Part of a small language model's weights: vocabulary 8192, 268M tokens.
Each number is 128 + 24 x the weight over its row's rms, rounded and kept within 0 to 255. Layers, rows and columns count from 0. The size above them is the row's rms in percent of the matrix's.

# layer 4 attention query, 256x224, rms 0.141, rows 138-157,201-221, columns 112-223
size [ 68  87  86  80  94  96  94 105 132 161 160 168 180 170 167 186 177 172 159 172 112  96 128  99 106 112 104 112 101 110 106 112 105  99 107 108 106 105 103  99 109]
[[168 118 145  96 138 119 180 124 150 157 136 142  89 134 182  92 159 151 131 187 109 190 126  90 143 171  93 123 136 126 170 140 120 138 158 108 106 136 128 133 123 149  99 142 136 109 116  83 141 121  83 114 121 134 151 168 143 127 123 157 131 124 103  95 132 135 168 126 175 137 120 141 134 106 117 149 117 125 132  96 110 199 173 113  75 172 137 119 156 116 134 145 117 146 129 106 181 112 120 162 117 141 110 167 136 160 161 148 124 148 124 160]
 [106 131 143 132 137 130 134  91 131 115 126 116 169 166 149 140 128 119 164 101 149 133 143 134 120 127  79 140 121  84 155 112 128 135 114 165 121 148  99 111 165 121 122 173 119 107 140 128 166 108 144 117 115 150 143 108 133 140 173 103  73 105 104 108 138 143 129 161 194 139 127 182 172 135 131 173 150 127  89 126 131 132 134 143 149  98  94 105 119 143 141 107  79 101 158  93  96 141 160 116 136 140 136 156 159  97 134 153 155 103 142 154]
 [108 126 156 127 119 143 113 148 138 121 139 139 176 119 103 147 129 143 156  85 148  98 126 152 118  96 108  96 114 133 138 134 183 106 145 163 134 172 107  97 111 155 126 133 113 126  86 145 124 101 148 163 141  66 148 106 142 168 166 113  80 156 124 128 109 149 127 151 124 107 135 148 154  95 129 159 123 146 115 132 158 115 122 142 144  96 105  93  99 155 136 105 131 141 109 152  84 160 147 123 149 130 127 156 159 121 129 129 158  95 147 126]
 [111 119 153 127 108 124 113 145  79 128 130 104 177 112 126 126 145 154 110 111  75 109 123 120 137 130 115 148 158 199 146 126  97 174 109 134 169  79 119 168 139 109 141 174 167 152 122 122 156 134 136  82 119 165 178  99  87 128 105 154 141 129 138 118 125 123 128 143 140  99 133 121 148 190 113 136 138 119 134 111 118 122  96 139  91 121 113 101 133 124 106 135 139 124 144 164 113 127  99 137  97 160 146  86 132 142 150  78 162 144 118 164]
 [ 96 123 126 144 147 137 116 103 119 143  82 106 143 152 124 139 118 120 132 107 136 165 163 129 153  99 131 123 127 135 143 152 106 144 131 120 163 119 150 135 201 112 119 133 145 110 132 143 114 147 157 149 108 154 141 140  84 176 100 135 114 155 117 114 143 129 137 152 174 116 146  99 134 181 114 117 123 106 111  97  91 113 133 117 126 141 173 128 114  88 154 101 105 138 168 102 159  74 129 115  73 156  99  95 100  83 148 126 132 139 130 162]
 [135 121 135 114 108 120 106 179  46  78 141  62 152 124 160 143 140 101 144  90 143 128 154 119 131 126 105 125  92 131 120 134  82 176 138 132 130 116  62 126 117 119 160 146 141 118 152 116 132 135 113 143 133 112 142 126  96 159 129 111 153 176 103 139  86 120 146 116 157 126 118  75 140 104 150 120 129  97 125 103 127 132 111 107 133 100 161 145  98 114 137 129  97 155 133 120  88 108 164  97  96 147 149  80 121 124 161 118 148 152 145 124]
 [136 119 152 125  98 154 122 145 154  97 114 112 197 163  98 140 142 169 114 152 168 148 181 129 122  99 119 124  91 169 110 151 137 132 166 151  90 133 147 142 123 137 117 138 109  84 179  83 152 111 141 145 114 117  98 100 131 164 104 116 117 147 166 119 111  87 119 117 121 132 129 115 169 139 116 190 137 103 150 145 124 102  92 121 140 113 130  88 106 166 152  91 129 154 170 165  92 147 124 111 144 119 159  96 120  88 121 154 152 111 158 125]
 [155 136 121  80 143 121 141 100 115 124 132 133 158  81 153 113  97 145 143 143 168 145 117 140 127 100  82 122 131 181 129 129 119 136 161 140 107 112 124 113 118 138  87 145  96 145 103 134  94 155 104 151 105 111 110 157 152 160 143 122 119 129 131  76 138 113  84 148  89 130 146  99 135  87 152 104 150 143 119 112 119 140 155 103 147 114  86  62 134 126  96 137 123 122 156 106 118  94 132 155 144 139 123 159 149 143 116 168 105 154 136  97]
 [128 163 117  66 120 115 134  97 104 149 110 180 147  93  98 108 140 122 112 125 136 139 129 122  90 121  91 103 114 127 120  96 165 108  79 135 141 144 152 124 116 157 122  90 124 107 152 172 112 157 129 161 140 130 155 123 104 157 164 127 124 121 124 104 128 133 134 159 108 139 135 121 155 128 121 133 115 134 104 127 140 117 146 173 103 111  90  99 173 127 133 157 169 134 187 100 169 130 151 140 105 156 144 163  93 153 144 117 126 141 130 134]
 [143 143 105 147 121 122  89 134 103 133 158 145  82 165 129 104 116 102 131 107 127 127  73 112 145 162 107  87 129 134 133 134 161  91 117  83 126 135 124  98 170 114 166 117  79 137 127 195 121 103 169 120 132 122 145 106 179 127 138 156 152 148 118 158 133 155 127 167 153 148 117 121 113  99 144 168 155 142 134 119 150 146 129 136 142 134 159  79 118 159 114 102 184  99 160 146  92 129 146 173 135 162 136 107  94 137 129 112 155  85 120 117]
 [123 110 169 119  98 116 143 151 105 116 126  92 118  97 119 139 144 146 130 109 140 135 101 102  87 117 122 143 147 117 159 150 111  98 108 109 159 116  92 140 160 120 115 120 128 142 128  88 105 125 120 138 130  87 136 136 112 121 146 103 146 152 115 141 107 136 117 109 113  82 113 152 150 103 121 152 139 108 166 168 143 109 184  84 121  84 218 139 127 163 132 171 139 139 119 150  85 161 102 110 115 125 129 138 127 165 138 122  70 154 165 116]
 [147 143 128 155 143 130 141 152 139 173  96 141 137 108 106 137 133 133 103 158 116 113 122 137 105 141  84 115 132 106 140 130 127 110 112  96 140 146 125 146 128 120 129 134  91 157 166 150 124 136 118 139 145 109 127 126 128 125 150 166 145 142 137 116 128 103 141 125 118 173 178 145 152 124 113 166 114 123 166  85 165 148 139 124 168 126  72 112 109 144 116  98 107 111 147 154 174 143  80 110 118 104  80 135 144  98 136 153 134 128 173 103]
 [114 140 115 148  98  95 179 163 148 118 190 126 100 144  96 134 113 119 130 111  88 136 123 116 124 157 117 157 139 154  89 119 105 136 105 136 121 161 102 108 126 164 117 158 130 141 104 148 155 139 138 137 156 114 140 142 155  87 108 158 129 142 104 130 121 133 157 121 132 158 113 140 111 108 108 109 140 114 128 148 165 120  84 113 118 135  96 165  97 129  91 117  97 168 161 106 166 150 128 139 136 113 169 145 103 178 105 121 159 124 126 130]
 [109  90 109 145 151 103  95 128 112 159 140 107 154 152 131 166 108  98 166 179  92 133 120 163 165  48  99 138 132 113 153  88 150 106 115 121 130 148 140 143 126  87 105 162 140 129 164 103  92 133 126 173 129 147 165 109 136 103 140 119 104 114 137 100 130 119 111  92 145  98 134 147 110 149 119 112 105 131 121 113 112  81  71 118 147  90 129 143 144 131 114 114 137  90 152 149 147 142 114 151 123  70 159 120 120 126 183  99 134 112 158 120]
 [157 106 101 148 113 124 116 127 114 129 125 152 142 121 135 122 128  86 139 104  91 150 147 106 107  84 151 151 153 119 139 108 109 154 179 135 120 156 126 104  88 123 150 163  91 136 105 129  87 137 111 136 161 130 102  93 110 132 112 159 129  69 162 129 136 131 122 171 119 133 112 157 100 164 134 144 145 125 146  80 163 119  96 113 113 171 123 171 138 171 123 125 128 112 119 142 137 146 127 100  63 153 153  78 130 141 103 152 142 128 117 134]
 [115 139 123  96 113 161 129 114 171 144 141 156 124 153 133 126 118 108 120 145 120 169 108 121 139 126 120 123 170 115  69  71 122 141 150 171 116 164 112 128 102  81 126  89 129 120 137 135 122 150 126 127 110 162 139 156 139  79 156 123 158 194 123 117 157 128  83 140 103 133 133 112 113 139 130 109 160  97 154 135 106 105 144  95 139 112 141 142 130 130 135 121 137 123 127 127 121 130  96 170 111  78 137 152 121 127 102 138 189 127 108 129]
 [161 170 142 122 180 132 122  64 112 140 117 146  92  70 142 116 165 139 114 136 160 137 127 174 107 162 118 134 120 181 149 145 128 170 102 123 124 190 115 120 162  74 129 134 160 128 114 155 141 162 161 134 110 112 119 151 129 152 177  91 135 114 122 128 149 147 180  82 135 119 105 136 161  90 114 126 146  86 120 119  98 109 147 166 140 115 156 117 119 166 121 115 125 151 119 134 138 151  97 121 116 132 140 132 132  89 140 174 147 104 124 135]
 [155 144 145  99 132  94 103 130 140 101 132 125 111 106 155 134 140 128 128 128 139 115 125 131 130 115 152 126 126 147 123  90 139 159 128 160 126 118 104  99 156 132 134 158 150 104 134 130 126 117 109 133 100 163 130 179 126 137 105 127 135 161 161  99 140  93 157 106 133 156 136  80 115 174 111 132 167 160 126 136  97 130 113 124 142 155 138  94 146  97 128 152 103 141 150 125 130 169 121  83 104 127 187 157 150 121 152 125 102 146 165 151]
 [106 179 100 142 134 128 151 125 116 147 140 129 106 134  99 131 155 116 142 104 133 119 107  90 186 102 131 106 154 139 154 102  90 124 147  93 112 162  80 141 126 105 164 115 159 153 140 120 100 145 147 143 142 144 107  82  95 104 133  83 118 137 106 119  93 140 118 112 145  98 138 129 109 114 109 124 169 112 136  81 113 150 148 144 145 139 107 117 154 112 112 103 119 120 142 125 133 140 155  97 105 102 107 114 150 108 151 125 151  96 149 144]
 [130 158 122 159 158 112 125 152 167 146 144 127 103 134 134 111 125 160 100 142 116 103 124 123 121  70 155 111 166 139 110 147 106 135 132 115 138 115 164 146 118 135 100 134 119 137 137 142 109 137 117 141 133 151  97 104 149 118 151 134 148 138 115 123 117 149  70 130 176 126 177 117 131 133 154 118 117 124 194 138  92 111 115 124  97 159 133 123 112 115 120 112 140 142 122 154 137 106 108 136  93 136 123 163  95 109 155 129 132  87 101 131]
 [171 114 143 100 122 111 111 147 141 125 143 105 149 132 144 141 149  83 156 149 145  91 130 125 150 150 101  72 104 147  92 147 106 176 114  87 146 102 143 112 135 108 124 140 125 125 143 103 149 116 137 147 130  86 119 110 138 152  88 109 111 103 150 162 122 160 170  92 138 177 119  73 118 139 138 129 147 112 100 119 108 155 132 145 115 116 150 174 177 177 135 119 135 127 122 128 159  97 100  96 123 121 154 129  80 113 113 168 154 122  94 111]
 [135 142 103 151 104  78  99  98 115 109 136  84 130 139 145 129 147 151 110 164 155 110  95 114  95  93  82 131  84 127 150 113 115 105  96 143 117 141 147 138  79 160 127 129 145 137 128 127 125 117 138 130 133 117 131 112 147 126 159 112 167  98 151  88 143 153 163 129 154  77 127 147 129 158 127 184 127 172 164 135 108 123 117 132 168 130 166 112 114 148  86 119 157 154 124 137 140 140 140 156 155 140 138 160 185 119 104  91 106 120 120 149]
 [153 126 100 103 154 172 108 106 149  97 167 142 169 149 144 128 125 119 166 115 116 161 138 101 113 160 153 142 152 104 148 143 100 155  98 119 132 160 112 103 119  92  94 160 115 145 147 141 168  86 104 144 113 112 110 125 145 135 166 103 132 107 104 126 119  98  93 110 160 123 104  90 152 171 152 180 145 136 111 105 129 120 137 153  89  98 112 130 140 141 177 132  91 127 155  98 159  95 151  84 102 113 175 132 142 118 135 191 117 116 127 141]
 [179 123 116 137 151 185 142 124 133 141 110 153  98 138 124 156 146 160 130  71  95 143 112 151 123 142 162 141 169 134  80  88 123 150  84 166 164 176 125 119 118 104 110 150 151 135 137 155 108 125 119  84 180 144 139 122 103 139  97 152 119 122 124 128 127 156 121 136 105 146 147 125 104 108  80 176 144 145 106 126 131 130 104 168 104 120 121 100 100 153 137 111  91 145 158 181 174 156 126 128 134 135 122 110 124 113 148 137 155 111 107 119]
 [116 128 156  99 140 136 119 137 104 152 134 150 139 159  92 120 123 196 128 102 127 176 130 118 129 121 129 133 117 183 121  97 142 176 144 140 121 126 117 141 113 185 154  90 133 134 141 128 122 138 138 177 102 100 141 131  86 118 107 123 124 102 122 161  97 172 120 143 119  95 144 133 123 119 141 100 108 133 143 130 102 110 102 107 113 132 140  82 131 127  87  75 117 189 103 152  53 107  52 145 120 122 129 112 106 129 108  89 149 134  80 125]
 [ 98 125 102 129 116 113 109 107 138 127 109 149 133 124 121 130 118 148 153 163  91 152 124 151 119 127 102 189 130 160 132 147  68 125 135 178 167 136 146 131 132 118 122  63 158 117 112 108  74 138 130  88  98 160 188 155 105 119 118  98  99 147 126  87 148 147 148  86 119 118 130 119 154 175 117  98  94 104 163  99 136 136 112 137 152 117 128 144  94 129 120 118 181 123  87 147 163 127 101  98 104 159 114 142 109 114 136  88 110 119 162 110]
 [139 106 166 130 182 141 118 158 108 130 107 134 136 114 123  91  98 152 185 128 159 136 112 115 125 150 123 124  85 113 119 143 165 138 118 117 110 161  98  96 125 105 131 109 154 114 130 171  99 156 124 115 117 158  96 101  72 145 144 117 128 139 124 117 149 155 144 128 108 128 153 136 129 172 129  77 120 142 132 136  92 153  99 124 130 109 128  87 133 126 118  80 139 107 126 142 103 109 163 150 171 141  97 140 148 126 185 105 136 156 118 113]
 [ 68 119 157 181 120  96 133  87 198 152 144 129 161  87 128 148 137 128 121 149 134 117 149 138 108 116 117 141 144 155 128 131 122  87 128 145 125  95 145 124 124 173 136  93 136 121 121  98 108 155 135  92 144 126 161 145 138 112 106 136 153 147 179 140 121 122 127 136 104 114  97 132 157 105  87 101 161  98 139 114 183 103 113 132 152 134 125 103 103 147 145 138 151 161 123 177 132 181 110 109 118 150 132 130 146 121 130 119 151 110 153 104]
 [142 120 138 128 112 130 130 123 121 122 131 149 138 102 138 109 129 126 128  96 186 120 141 120 149  72  98 108 121 108 166 140 157 117 154 133 117 122 127 133 163 117 117 145  84 132 127 181 171 152  99 238 129  82 139 139  95 134 127 152 158 113 130 166 106 139  92 148 117 142 140 116 145 127 147 110 162 137 114 120 102 160  99  82 125 126 140 100 124 146 135 104 111 131 178 123  92 110 143 171 155 119  90  96 155 147 139 147 128 146  94 121]
 [ 89 176 141  87  98 137 150 146 111 162  94 157 107 148 117 182 114 145  82 151 106 136 116 142  87 117 147 135 156 117 131 162 129 119 132 139 108 165 104 127 131 148 144 129 120 128 124 141 113 129 135  98 143  67 123 134 138  92 132 146 108 133 167 173 113 143 144 139 125 117 148 162 164  97 171 112 105 150 119 140 105 152 108  85 139 151 130 129 121 155  99 119 144 132 169 152 155 159 120 144 102 103 148 116 178 137 103 127 155  98 151 110]
 [140 132 144 141 152 134 173  99 159 140 132 113 147  88 133 152 143 141 132 128 177 138 112 146 139 106 149 122 146 118 121 130 125 110 113  98 127  86 130 118  78 153 149 101  96 115 126 135 136 134 158 125 143  88 142 109 165 149 155 142 121 110 143 134 157 104 153 151 123 106  64 128 151  93 144 133 128 135 134 121 164  80 112 117 125 110 149 104 142 141 108 106 127 139 117 110 123 122 188 138 117 138 157 146 160 118 150  97 139 145 145 120]
 [100 124 132 140 100 137 106  93 128 106 139 140 136 166 152 124 130  50 100  95 137 114 113 112 112 126 136 123 106 173 144 122 132 124 102 130 116 141 112 134 130 111 151 137 112 107 134  88 137 144 113 147 103  94  98  93 107 139 117 108 155 171 153 165 133 110  92 163 120 128  96 117 100 123 129 115 131 105 142  98 128 141 164 102 117 130 138 116 118 168 117 158 106 151 136 130  94 168  83 139 127 150 176 130  96 146  84 125 110 133 160 152]
 [127 136 122 113 107 140 155 141 150  97 119 101 127 124 146 113 127  88  92 104 115 154 122 106 128 135 128 125 152 136  82 140 144 179 159 164 132 144 165  85 121 143 126 124 149 134 177 123  90 130 127 133 177 132 106 170 143 137  85  99 132 114 152 161 143 117 151 153 150 145 132 158 143 143 120 141 132 121  93 109 153 136 148 127 134 153 164 122 131 171 128 155  98 104 111 119 135 139  89 109  93 137 101 118 157 175 109 145 126 147 130 143]
 [138 111 122 144 118 139 139 120 174 120 179 142 148  79 160 177 128 127 129 142 139 157 137 157 127 153 123 137 119 144 135 139 124 166  76 155  94  92 150  95 106 111 145 112 100 104 137 197 140 147 118 117 157 140 126 146 129 137 132 107  84 129 109 153 105 120 117  93 137 133  80 102 133  93 144 112 104 126 151 110 107 114 145 116 119 144 117 159 155 115 128 133 145 134 147 100 152 138 119 123 120 158 179 150 123 145 138 133 114 148 120 133]
 [ 76 123 152 140 120  84 130 156  95 123 139 109 137 124 129 132 112 118 134 143 127 142 136 100 140 124 153 142 126 112 151  88  80 118 168 151 149 157 159 170 101 140 106 149 158 154 124  97 159  79 100 147 109 117 129 159 125  92 129 104 134 103 136 120  88 140 160 119 163  83 111 130 117 149 117  91 138 106  94 110 121 140 112 116 128  99 146 166 149 177 113 125  95 119  96 114  85  88 162 132 114 116 114 103 135 137 117 144 138 119 166 112]
 [122 103 163 128 146 161 106 118 152 140 111 131 117 118 129 131 175 117 129 107 166 116 152 106 127 113 180 108 165 136  92 105 151 129 148 138  78 122 127 111 156 108 143 110 173 196 105 138 128  97 111 144 106 131 163 139 103 166 112 161 109  83 160 164 110 133 149 127  95 131  92 120 110 150 111 116 134 140 125 137 112  77 158 144 162 149 119 111 151 155 129 151  93 146 160 142 124 138 159 133 117 133 128 141 145 123 112 132 134 168 109 137]
 [144 143 143 150 195 158 123 156 154 155 112 147 126 150 137 156 132 130 122 133 126 112 112  90 116 156 107 129 137 111  75 123  75 121 131  79 155 110 158 131 109 112 138 126 158 160 120 140 163 111 134 144 118 154 127 110 114  56 136 136 176  88  92 129 130 137 146 123 171 125 124 152 147 134 123  97  98  94 126 113  99 120 136 129 127 141 143 119 142 123 128 138 164 129 105 104 124 102 153 178 106 132  47 134 102 141 124 125 141 110 139 153]
 [141 116  84 119 117 109  99 101 140 152 142 138 121 168 129 127 170 151 149 111 143 154 115 167 112 132 157  85 125 139 139 101 142 174 117 149 115 149 141 180 140 125  89 134 167 116 127 132  79 169 183 125  86 141 118 118 112 115 105  94 136 127 155 108 140 121 145 125 113 119 164 160 145 160 100 143 103 125 101 123 107 105 102 146 203 166 100 113 112 112 151  95 183 128 144  99 104 146 108  53 129 104 179 111 131 110 151 149 114 149 147 148]
 [143 144 133 136 139 150 157 133 119 142 122 147 106  86 133 108 140 134 116 128 138 156 136 104 101 147 136 121 135 138  90 138 151 173 154 119 130 109  81 120 154 128 111  89 194 155  96 121 166  96 111 103 109 121 184 117 128 136 124 133 129 117 129 114 116 124 136 125 106 119 158 105 145 118 114 113 126 132 145 134  98 149 139  86 148 165 161 103 148 110  87 132 111 142 140 114 118 116 167 104 104  89 102 139 164 132  95 120 127 116 174 109]
 [ 92 126 133 167 166 122 143 105 186  95  89 117 174 132 194 121 119 112  94 125  88 123  99 104 173 117 153 127 130 152 145 140 152 116 140 111 117 127 115  81  96 127 171 122 116 133 106 132 137  92 128 157 124 154 113 125  99 121 161 104 149 107 148 125 123 119 125 143 158 132  94 108 117 137 147  88  89 152 124 139 103 150 141 127 112 116 156 135 190 111 146 114 115 148  90 137 135  92 101 154  97 159 144 120 122 123  87 145 137 170 118 156]
 [115 147 131 124 113  79 131 109 144 124 143 137 125 142 115 137 101 147 119 165 152 104 147 142  96 130 137 153 145 142 103 100 114 110 119 142 150 117 144  89 138 117  91 117 142 115 165 185 149 133 161  77 112 126 139 151 142 138 149  90 145 178 143 126 144 131 116 153 114  94 138  84 141 169 182 116 117 141 163 155 109 109 146 104 124 145  94 103 119 114 132 117 117 130 136 133 146  86 115 125  95 158 131 137 132 108 101 124 104 141 115 122]]
# layer 4 attention key, 128x224, rms 0.139, rows 73-93, columns 112-223
size [ 81  93  91  85 100  79 109 110 131 143 142 158 157 164 161 157 170 158 162 146 154]
[[108 129 169 108 126 152 173 122  53 150 101 114 120 118 143 110 117 110  79 106  81  87 128 120 116 142 140 143 127 148 160 131 124 143 121 156 120 125 140 163 106 111  99 112 126  76 118  99 110 130 158 167 109 157 156  80 116 127 103  90 201 134 170 135 167 148 159 141 154 134 145 122 120 147 101 134  90 107  83 135 147 118 111 149 159 113 158 148 158 126 139 147 140 147 127 114 130 133 128 127 111 138 144 135  85 128 115  97 138  95 144 111]
 [138 155  99 148 108 132 117 117 115 122 132 151 138 130 153 107 116 100  70  76 155 110 119 163 121  72 136 174 151  89  80 178 104 172 127 141 143 125 118  97 160 126 138 123 144  91 154 156 143 132 122 162 105 115 141  92 111 146 166 160 131 132  99 140 163 129 106 128 159 158 118 103 168 171 145 129 126 149  86 122 131 118 129 141 158 101 109 153 126 176 124 125 126 119 127 142 103 160 159 129 123  77 177  93 163  92  87 122 137  88 131 120]
 [134 154 123 139 167 103 158 140 113 143 153 151 166 114 184 122  92 172 142 111 139 158 104 148 142  97 109 138 107 114 124 112 133 154 128 126 138 145 137  71 129 108 118 147 137 102 101 155 122 138 131 105 136 118 174 149 158 128 130 119  61 146 113 169 106 144 101 159 126 109  96 120 124  69 145 141 113 136 113 176 152 111  96  80 165 119 118 121 121 148 162  92 113 155  89 119 139 132 128 130 154 103 104 148 155 112 130 108 132 127 113 105]
 [ 97 125  84 121 135 146 143  87  52 111 122 106  88 102 118 122 132 123 106 154 179 149 103 126 103 131 156 159 151 179 137 112 123 118 153 103 142 124 149 160 103 145 101 107 169 157 153 150 128 148 107 109 114 135 108  86 121  79 108 133 134 132 146 109 116 149 146 124 138 117  88 151  89 114 132  71 130  94 141 103 102  90 129 153 120 135 128 155 130  97 151 131 182 173 120 139 185 151 134 105 154 138 122  89  88 130 136 149 127 159 123  98]
 [116 149  73  96 138 142 167 122 160 124 134 139 126 130 106 107 128 141 144 177  79 168 132 133 144  82 132 155 100 122 119 127 119 119 114 141 122 155 111 103 119 129 118 130 113 139 128 122 113 116 110 101  90 108 132 133 158 116 118  82 104 131 120 115 135 120 139 158 108 126  98 183 133 134 139  93 113 101 157 112 128  91 128 140 117 140 134 167 118  86 155 135 155 165 138 162 156 118 120 117 167 142 103 122 108  99 107 125 144 158 127 131]
 [109 128 104  99  98 155 119 146 109 171 131 146 121 101 139 125 152 156 127  92  86 127 129 130 154 104 115 142  97 120 110 123 196 121  81 113 138 139 110 108 122 141 130 143 110  85 116 136 130 129 128 143  72 110 141 120 141 104 143 157 105  95 128 146 132 160 186 106 163 132 130 172 117 129 141 128 126 164 152 147 157 128 145 147 159 141 102 111 131 139 153 166  75 111 134 132  75 111 164 102  65 130 180 127 138 109 140  98 151 114 127 135]
 [146 112 122 135 117 148 204 133 111 157 153 139 146 133 146 131 138 115 163 102 146 192 124  99 129 115 120 170 144 151 121 151 130 161 118 121  83 155  72 126 128 142 119 141 114 136  81 140 108  82 106  69 119 140 122 153  85 109 131 129 118 115 120  80 100 139 118 143 130 124  79 132 109 125 138 133  98 128 153 164 167 139 104 144 117 130 119 113 124 124 112 116  69  88 142 122 113 102 150 127 133 124 120 158 136 101 137 108 109  97 142  80]
 [ 78 160 144 112  98 165  61 162 145 130  76 123 189 147  97 146 121 136  99 108 136 146 156 123  83 127 140 138 145 136 138 105 134 108 114 121 129 138 134 132 102 117 134 114 128 141 135 131 114 105  97  87 166 125  86 157 132 116 121 132 153 139 159 120 115  79 136 147 138 117 142 105 162  61 119 148 143 118 125  84 109  85 110 135 139 146 141  93 124 118 139 155 130 131 146 133  97 108 105  90 132 132 130 126 120 112 141  96 112 141  95 135]
 [151  88 142 125 121  98 109 133 107  96 135 113 148 161  88 113 131 139  75 150 123 132 150 114  96 120 123 100 132 155 149 118  94 107 127  95 121 122 126 146 134 144 151 166 110 148 130 137 131 112  84 142 158 112 174 121 117 163 174 174 150 128 130 106 161 171 114 147 106 116 111  32 176 164 119 150 148 122 153 121 141 118 118 127 158 132 122 129 102 117 129 130 164 120 101 126 125 124 144 109 165 136 136 124 116 142  96 136 103  86 130 106]
 [131 144 106 116 173 109 133  94 140  94 115  90  64 149 151 158 130 102 156  99 147 138 128  96 149 129 133 133 128 107 120 120  74 169 132 104 102 137  99 145 125 110 170  96 143 135 118 151 123 158 139  88 144 131 118  79 104 146 140 160  69 121 136 137 124 106 108 127 125 146 127  83 101 127 150  97 110 170 159 137 137 134 128 135 103 147 135 164 136 107 153 133 121 113 124 115 170 108 131 152 145 114 143 108 200 180 158 127  93 158 149 100]
 [128 104  98 158  72 155 155 143 119 105 156 145 152 153 138  98 106 106 122 132 134 116 117 151  79 140 149 156 144 143 164 134 182 113 133 115 112 117 156 140 165 131 151 138 155 142  96 132 155 128 162  74 107 138 111 125  97  81 134 138 130 161 164 113 134 121 139 146 123 151 110 108 145 145  92 133 141 141 142 125  83 129  94 157 122 107 160 118 123 123 109  94 123 131 128 116 145 126 169 128 121 128 135 140  46 111 147 165 166  69 101  98]
 [121 122 156 171 123 151 188 120 142 129 109 114 142 104 118 138 137  81  77 136 136 157 133 127 136 129 117 111 105 144 159 122 133 114 140 127 146 117 132 147 134 133 135 148 122  72 121 124 116 100 131 155 135 107 140 157 113 126  58 117 141 127 103 150  93 119 134 135 138 126  85 120  82 149 173 142 143 107 161 147 168  72 158 125  98  89 148 146 131 173 134 120 129 163 136 122 132 111 123 117 156 139 107 142  89 121 138 129 134  94 119 145]
 [ 95 137 157 173 116 103 172 169 141 150 148 164 116 144 173  80 101  99 129 123 159 124 156  72  95 140 162  83 112  81 142 108 159 134 106 152 156 149 125 125 150 162  89 114 176  95 123 125 134 179 189 139 137  74  93 126 153  78 142 131  99  82 132 105 110 113 134 116 118 149 147 122 170 147 129 122 119 148 149 102 117 115 113 144 160 120  99 142 129 130 128 162 157  97 133 136 160 152 127 133 152 164  99 108 108 148 129 106 148 101  97 130]
 [ 94 146 108 132 164 134 107 124 162 126 120 154  93 152 127 150  88 100 128 162 137 134 107 129 149 141 155 132 157 110 134  71 196 140  92 131 115 129 138 121 151 139 116 119 109 149 142 129 100 102 170 160 163 160 158 132 150 139 102 136 149 127 111 180 152 115 108  88 128 147 122 202 135 127 147 127 151 125 103 124  96 136 100 133 157 102 106 144 131 144 109 153 130 154 105 100 134  95 172 111 135 159 183 126 140 129 125 127 143  92 128  85]
 [ 64 131 103 148  96 142 100 126 125 113 115 120 129 146 138 116  81 131 140 105 136 133 106 109 175  91  98 114 117 118 118 132 116  89 144 126  95 127 127 144 124 131 149 118 119 151 124 140 169 117 131 146  61 109 117 133 158 128 140 137 130 126 137 117 141 104 147 111 148 112 156 126 100 105 139 140 115 149 143 114 162 118 113 128 118 127 163 144 130  98 136 109 114 153 125 191 116 161 130 140 106 132 160  83 124 156 160 160 127 131 138 151]
 [160 178 150  54 134 146 128 101 102 112 112 136 142 117 144 123 115  64 107 124 141 113 171 136 162 151 180 158 157  83 122 125 139 136 127 110 116 114  81 159 117 141 152 114 126 134 154 166  96 112 162 212 124 128 107  79 130 150 137 153  78  81 172  95  93 125 176 131 106 133 136 168 180 118 151 159 160 121 130  95 149 138 129 115 104  88 114 110 108 160 159 119 130 127 173 166 143 148 126  96 138 112 126 146  79 142 127 137 122 134 113 140]
 [128 132 134 133 142 156  85  85 123 129  92 105 128  92 123 167  87 113 156 128 158 112 125 123 109 150  97 135 154 128  74 119  89 130 137 128 123 122 123 139 159 105  99 182 133 167 145 103 115 122 125 145 145 174  93 165 119  95 129 121 157 116 151 164  97 115  96 151 143 127 115 140 108 149  83 171 138 145 137 131 129  91  97 130 139  84 112 136 126 143 130 117 132 138 119 106 131 120 133 120 145  81 125 137 126 110 138  89 157 133 180  95]
 [124 145 128 150 123 123 109 116 142 116 115 122 139 117 104 102 137 166 131  95 162 107  88 119 126 117 137 108 154 118 123 117 150 175 156 130  96 146  61 190  98 107 140 122 122 132 130 123 128 183 141 125  96 118 110 178 131 148 117 161 134 148 120 119  84 167 158  94 136  85 143 153 156 129 138 106 104 114 118 143  97  68 137 115 154 109 156 116 118 157 130 108 140 138 125 154 174 110 154 122 148 115 128 136 121 144  93 149 122 129 133 151]
 [147 106 138 161 157 104 160 116 101 122 157 164  94  98 118 110 121 138 124 133 122  91 135 167 160 129 150  99 115 147  83 137 113 169 140 157 143 146 127 116 146 131 130 172 157 106 101 148 109 107 135  99  94 148 162 123 110 110  94 142 148 173 133 177 102 136 164 148 114 109 143 123 159 105 122 162 100 157 122 135  82 178 145 118 130 173 128 127 148 138 142  96 147 162 160 106 144 119 110  95 144 123 155 120 122 103 126 113  92 146 147 151]
 [127 150 143 169 118 148  88 149 144 165 116 140 150 142 120 137 109 154 152 134 148 140 111 121 152 132 113 124 120 156 186 100 170 119 148 126 131 122 128 125 162 114 150 132 125 112 124 117 163 115 125 181 158 152 108 163 129  78 147 151 120 133 116 113 144 118 151  97 119 153 123 105 173 146 127 148 114 104 132 132 119  88 109 163 114 140 129 132 117 110 198  60 142  88 125 104  74 122 155 121  96 140 141 111 123 133 138 136 161 127 125  87]
 [165 142 110 116 156  80 188 104 143 139  94 122 130 145 101 155 165 133 142 119  99 108 102 136 147 139 142 130 118  95  97 126 124 138 145 142 149 123 162 114 130 124 108 119 191 164 108 147 103 171 148  75 124 120 111 122 177 112 125 127 200  94 145  93 117 138 117 115 135 153 129 110 158 139 140 113 141 110 153 123 161 103 102 143 121 130 124 115 136 146 151 113 128 112 123 156  90 132 126 134 119 109 152 128 114  75 100 122 149  97 119 144]]